Weights of a small GPT-style language model, trained from scratch on English Wikipedia.
Size: 16 layers, width 512, 8 heads of 64, MLP 1344 SwiGLU, vocabulary 8192, 58.2M parameters.
Each number is 50 + 10 x the weight over its row's rms, rounded and kept within 0 to 99. Layers, rows and columns count from 0. The size before them is the row's rms in percent of the matrix's.

# layer 12 MLP down (transposed), 1344x512, rms 0.0441, rows 857-873, columns 64-127
104:50 45 57 57 58 59 54 47 33 42 50 68 68 42 51 60 47 66 54 64 54 37 50 46 40 42 59 55 32 66 50 54 49 50 47 52 52 54 67 64 38 47 34 61 45 29 60 42 47 49 52 39 48 42 52 48 43 41 49 51 66 46 46 38
098:54 37 63 46 38 45 42 56 60 68 59 47 48 58 58 53 50 38 54 64 55 41 63 34 55 50 53 45 47 64 40 51 36 69 59 57 35 63 35 34 57 46 50 57 68 65 51 50 55 47 31 46 61 42 42 45 51 42 51 38 45 60 55 64
102:51 57 39 49 50 58 50 42 58 35 49 79 61 62 68 45 42 34 50 31 35 62 63 52 49 59 52 58 71 65 49 38 68 71 61 48 44 37 48 57 39 42 24 40 38 44 58 51 52 44 55 49 49 54 38 27 40 74 65 45 45 56 49 56
096:58 28 44 46 70 39 45 41 49 35 36 57 35 50 57 57 53 44 53 52 64 45 59 50 51 55 58 53 44 33 48 33 49 46 43 47 43 65 40 65 54 64 54 64 69 48 61 42 47 29 35 50 34 35 43 45 55 42 51 62 50 36 60 43
096:37 55 47 47 48 47 33 41 62 60 48 37 44 47 58 36 42 40 41 59 48 47 59 37 53 44 39 59 54 51 39 41 53 45 75 53 47 44 54 59 43 37 44 32 53 40 58 55 48 57 47 53 41 49 43 43 40 47 37 37 36 60 47 56
100:54 30 52 44 48 39 61 35 60 33 57 65 55 68 46 43 51 50 49 43 47 36 42 47 57 51 44 41 41 42 58 74 44 64 54 37 47 46 55 50 42 36 61 38 51 44 48 63 55 38 51 68 43 54 63 70 65 53 41 41 64 24 45 57
099:31 43 48 55 46 55 46 52 71 43 40 50 50 49 75 68 47 43 51 63 42 46 34 48 32 40 27 57 48 47 37 66 50 55 68 59 42 53 42 51 64 55 48 43 43 50 39 33 57 50 45 57 51 42 34 51 42 68 38 55 51 48 44 52
102:37 51 30 57 61 53 46 73 47 62 42 61 32 56 54 59 34 47 49 68 55 44 62 42 40 53 67 48 69 48 57 28 32 39 49 57 44 54 38 58 50 41 58 52 34 37 34 69 53 49 53 53 25 61 53 69 43 51 37 60 53 39 52 44
095:64 47 56 50 38 48 56 50 44 37 45 47 36 49 50 53 72 32 61 55 48 33 54 48 47 43 53 45 44 39 43 57 54 43 58 54 34 46 51 59 47 51 45 44 42 42 63 54 50 72 55 46 64 47 44 40 39 40 37 53 51 64 59 48
095:54 41 65 50 54 43 41 57 65 44 43 39 40 53 46 45 39 73 48 39 60 50 37 60 46 68 45 50 60 58 31 62 35 62 59 43 39 50 58 60 52 67 56 73 42 67 53 63 47 37 60 48 47 66 47 50 53 59 65 37 57 44 42 41
101:58 45 36 51 42 37 34 54 50 61 47 35 30 58 55 61 65 57 35 46 44 54 31 49 48 42 72 47 46 42 53 61 57 43 48 35 56 45 48 58 41 42 48 61 39 40 37 52 42 50 58 65 39 56 48 29 52 64 70 38 59 41 35 51
093:68 51 59 62 40 47 38 59 40 50 54 42 80 38 48 60 65 62 43 71 55 44 37 54 43 48 50 39 58 77 48 53 40 53 44 60 43 52 39 51 43 53 41 50 58 53 44 56 55 54 21 51 28 62 54 61 49 56 66 46 53 56 39 53
102:35 42 57 53 32 63 44 56 56 50 37 48 38 41 45 47 52 57 43 40 65 38 56 55 56 36 54 43 47 49 42 51 30 42 58 37 57 48 51 50 70 52 31 39 41 38 50 54 37 43 40 48 50 49 59 53 65 54 43 56 38 34 59 50
098:41 45 43 48 53 40 48 36 51 52 29 64 50 40 65 48 70 43 53 46 55 56 53 41 58 42 59 40 60 61 41 50 54 61 56 42 63 61 54 54 59 39 50 61 41 51 48 61 55 58 49 36 64 53 29 56 54 42 55 63 67 48 65 37
099:62 55 54 45 49 51 41 58 45 61 30 52 45 53 44 63 52 46 41 43 55 57 51 64 32 46 55 50 52 46 55 34 38 47 36 37 46 51 60 57 54 47 54 29 45 72 37 51 60 31 71 53 36 64 43 48 47 50 63 39 40 62 43 65
096:48 49 40 41 54 53 51 63 63 60 62 41 35 63 53 55 43 52 47 57 57 51 43 37 54 64 52 48 52 48 47 62 55 58 44 54 33 49 42 42 61 66 62 52 58 39 45 32 54 27 65 37 43 46 59 49 73 42 49 51 51 46 41 48
098:57 46 66 49 49 45 44 56 46 56 53 27 45 38 47 52 61 45 54 41 53 50 66 68 58 41 42 24 53 55 45 45 65 32 58 53 63 51 30 37 40 49 48 27 47 40 52 55 30 55 37 52 49 40 50 46 51 47 46 37 47 46 61 50
# layer 12 MLP gate, 1344x512, rms 0.0747, rows 858-874, columns 64-127
102:43 60 49 52 54 46 51 47 44 34 54 51 63 65 54 52 51 52 48 46 59 52 39 59 52 45 25 39 44 62 54 47 70 51 47 49 53 71 56 50 60 45 62 69 43 41 52 48 45 39 63 61 49 63 64 53 59 45 53 52 46 71 53 46
100:66 59 55 45 48 63 49 48 54 51 57 44 54 46 60 59 52 39 33 67 40 60 41 49 54 55 52 40 37 43 47 50 42 36 44 51 69 71 64 32 46 56 45 57 60 28 48 44 47 60 42 55 54 53 51 56 26 61 51 59 42 60 55 60
098:48 48 54 50 51 50 52 49 42 59 64 63 35 53 57 58 55 70 52 45 47 66 38 33 60 61 47 41 48 55 46 45 39 36 66 39 30 36 40 39 60 46 65 48 57 60 73 46 34 47 53 57 54 51 65 56 64 53 30 46 41 68 64 65
100:57 55 54 38 46 51 45 51 37 64 59 49 61 58 53 50 43 38 45 60 57 59 57 52 54 41 52 48 75 65 27 50 50 48 50 51 59 35 41 51 57 61 30 51 52 63 51 43 48 33 54 37 41 52 41 59 56 71 49 46 68 55 41 53
104:34 66 51 43 36 47 51 48 45 37 60 35 48 48 30 52 41 64 58 54 63 37 60 41 57 61 40 60 47 43 67 45 43 42 48 52 46 57 56 41 27 51 61 53 71 47 63 21 47 52 37 52 41 47 42 47 35 64 63 78 70 49 48 66
095:41 63 48 53 71 51 53 36 52 57 52 37 50 52 40 62 64 51 60 45 47 58 39 52 46 54 57 36 50 40 44 61 50 50 39 49 38 40 63 65 59 49 38 58 50 49 59 54 44 50 76 55 66 56 46 61 60 53 58 59 36 57 61 55
104:39 39 45 35 46 53 39 43 53 39 47 50 51 50 38 53 48 62 43 39 55 53 46 58 36 41 41 70 48 56 56 48 59 56 48 68 62 59 41 58 49 65 34 53 45 42 45 43 43 33 32 59 47 45 55 30 62 67 52 43 45 52 70 40
098:70 56 52 44 45 60 40 55 42 40 61 70 53 43 52 46 53 55 53 68 48 40 46 53 57 61 61 59 59 40 53 61 54 53 40 39 58 63 52 59 76 57 45 41 45 31 69 54 49 69 54 69 40 63 48 58 37 36 46 49 31 46 40 35
098:57 53 37 56 48 45 51 56 59 37 40 56 60 57 35 46 45 47 55 46 41 36 56 46 53 58 61 49 58 37 45 44 32 54 48 34 30 60 38 40 57 40 44 45 51 46 63 48 44 61 55 57 29 57 56 37 53 58 47 44 46 39 44 53
104:41 69 51 57 54 44 60 45 62 40 56 41 63 38 66 67 41 29 60 45 48 61 33 42 51 45 40 54 47 51 35 51 37 55 44 38 48 60 37 57 50 64 51 34 48 60 54 50 33 45 49 52 44 44 45 43 68 56 42 47 52 58 63 54
095:69 51 40 50 44 48 38 54 46 45 34 52 75 53 55 58 46 52 47 43 58 29 52 40 53 42 45 60 51 58 50 40 45 43 34 56 39 34 37 48 44 53 62 55 52 62 51 63 43 61 49 44 46 54 72 63 76 39 63 81 21 41 37 52
101:71 59 51 43 54 63 36 65 52 47 33 54 40 49 50 57 59 53 39 41 71 44 22 40 44 41 49 43 53 55 55 55 48 52 74 62 54 46 51 41 68 64 55 36 57 55 31 51 51 44 52 59 56 53 37 39 51 69 71 52 54 51 62 60
103:47 40 62 61 45 46 44 45 47 51 41 42 48 59 58 60 70 51 45 70 59 29 51 67 52 64 42 42 58 71 56 50 53 44 52 48 41 58 40 50 64 61 36 51 38 47 58 40 60 50 51 50 41 69 60 54 31 44 43 54 70 47 40 58
101:62 51 40 56 41 61 58 56 50 39 44 50 32 57 55 60 45 59 48 69 60 48 50 49 58 40 50 49 46 48 65 54 44 41 70 47 45 60 45 51 43 56 62 50 60 49 49 49 36 48 53 57 58 62 52 38 62 60 42 50 54 48 45 43
097:43 50 64 65 41 50 42 50 59 40 62 39 50 61 60 35 28 59 64 44 40 57 56 49 57 43 35 42 56 53 55 55 55 63 61 44 44 48 47 75 42 57 50 63 46 56 55 63 48 42 61 50 40 40 59 43 34 48 39 28 49 53 59 73
096:27 36 60 48 54 52 61 30 29 84 57 41 63 45 62 57 56 44 48 45 38 70 61 67 62 45 43 32 52 61 49 41 52 44 57 42 53 47 40 56 29 66 37 51 51 32 37 35 36 47 54 52 59 48 50 62 68 50 43 51 66 59 61 48
099:49 37 21 59 51 48 55 60 33 47 51 65 64 75 63 49 70 43 51 48 56 55 41 40 43 65 48 22 57 44 62 46 54 56 57 52 62 67 55 58 50 33 46 41 51 48 60 54 54 42 56 57 49 57 52 57 71 47 54 47 58 59 66 65
# layer 12 MLP up, 1344x512, rms 0.0799, rows 858-874, columns 64-127
100:41 68 55 41 63 46 46 51 52 32 45 41 48 37 39 32 39 44 54 61 43 52 61 55 48 48 59 59 49 65 43 66 41 47 44 42 50 52 57 44 44 56 54 45 61 45 45 47 57 45 43 29 45 51 40 27 61 47 65 46 47 43 29 43
101:41 46 41 27 46 68 51 53 75 52 40 62 49 42 50 57 56 57 29 51 45 53 64 65 45 42 31 46 53 43 63 23 49 59 37 46 44 44 49 45 70 31 43 32 33 40 49 38 46 62 59 42 62 40 58 33 46 45 48 36 53 57 65 52
094:41 55 40 47 49 52 45 57 49 71 59 44 62 39 52 46 57 64 56 59 42 40 31 53 57 46 42 38 55 67 28 58 62 62 66 49 49 45 58 47 62 45 37 26 34 78 59 50 45 50 59 58 54 58 66 55 38 57 55 26 67 43 25 48
097:43 61 62 39 57 48 58 45 71 52 56 60 43 65 65 72 62 47 47 45 84 45 43 56 52 47 58 47 60 43 50 70 42 57 45 44 51 38 46 52 49 45 45 47 33 47 33 61 56 71 43 47 48 45 44 40 58 33 53 47 38 46 53 62
099:59 54 53 49 47 49 47 60 45 64 46 45 45 57 55 46 32 36 43 38 38 52 43 55 61 66 58 63 62 38 44 40 48 44 54 58 51 53 40 61 42 48 54 76 57 51 55 55 56 58 50 44 43 54 54 58 48 70 43 51 35 71 66 44
098:48 58 57 55 45 40 53 37 40 38 61 60 65 65 41 40 49 56 57 40 62 57 45 50 60 59 61 55 75 70 52 30 64 54 38 49 53 63 61 56 58 49 43 51 60 48 47 78 59 71 69 57 65 70 56 37 50 42 53 30 44 46 49 46
104:61 48 49 49 49 61 41 55 47 36 57 48 26 53 33 48 64 42 36 26 66 41 48 49 27 36 51 62 56 52 47 55 40 42 43 67 51 46 50 40 53 54 52 62 48 53 40 33 28 41 49 49 38 66 58 40 52 37 53 53 40 56 55 52
100:55 59 47 43 53 44 50 78 49 43 52 54 60 54 39 57 57 54 54 46 35 44 46 42 45 43 52 50 52 71 62 57 44 58 52 55 37 56 63 60 66 51 53 56 31 50 37 62 43 56 47 54 60 58 42 42 60 55 57 55 59 68 51 65
095:73 59 54 56 63 51 46 39 57 54 55 47 38 60 31 47 38 48 62 48 50 54 50 45 61 39 63 54 35 48 54 49 47 44 39 61 60 51 51 54 49 40 42 40 60 46 35 45 64 58 58 46 53 70 34 49 45 42 42 45 43 42 49 56
100:58 77 58 40 38 57 50 47 64 56 59 46 54 49 50 48 69 41 49 31 53 48 55 46 37 52 52 51 58 45 55 36 55 49 52 61 84 56 52 61 52 48 50 33 55 64 66 44 46 41 58 52 38 47 44 40 54 53 46 58 46 39 57 63
091:43 54 51 50 57 39 41 61 57 43 53 59 38 75 50 39 54 30 56 32 58 63 48 57 58 57 31 63 57 52 50 59 44 45 51 46 55 58 47 63 44 42 67 49 39 39 44 26 17 47 70 50 62 49 54 43 45 42 59 49 53 54 79 48
100:45 61 46 45 34 28 52 55 36 42 66 34 62 44 48 40 58 36 49 55 53 44 59 50 35 45 39 29 65 59 45 42 53 36 82 52 47 38 38 45 49 64 27 28 53 32 51 56 28 56 37 50 60 55 46 50 50 46 69 54 73 63 60 58
100:50 49 32 45 54 45 60 67 54 43 64 50 64 46 59 48 55 50 54 55 43 50 36 51 29 58 35 54 34 52 62 44 56 65 47 43 45 45 53 41 59 69 52 65 53 57 64 36 41 55 43 49 43 45 60 58 57 62 34 47 64 49 49 52
098:53 30 50 52 49 45 47 53 46 35 47 50 35 34 60 51 52 65 46 59 59 37 72 28 54 37 58 66 57 51 50 47 45 43 59 47 50 46 51 48 60 75 70 37 66 44 47 41 45 72 40 54 49 39 51 62 61 43 48 43 57 54 41 45
099:43 47 50 73 65 31 48 64 36 58 58 35 55 52 49 44 37 43 55 42 50 69 49 55 21 59 50 46 66 43 53 43 47 54 47 52 70 48 58 46 51 48 53 50 64 67 48 65 60 62 49 61 44 43 41 48 57 54 69 48 40 56 35 54
098:62 51 52 68 48 59 35 54 43 51 53 52 53 56 49 59 46 57 40 35 41 43 51 51 50 50 41 52 45 47 54 61 35 53 52 49 62 54 34 44 49 63 54 47 53 47 46 53 36 53 75 55 57 56 44 50 49 46 39 60 58 52 36 36
097:43 54 57 35 41 55 41 26 63 44 50 47 48 55 61 52 62 47 66 36 52 61 34 61 42 57 52 52 36 53 47 32 46 58 43 44 49 43 69 41 38 57 56 49 57 50 49 31 63 47 35 41 46 57 65 45 64 45 26 46 49 49 57 36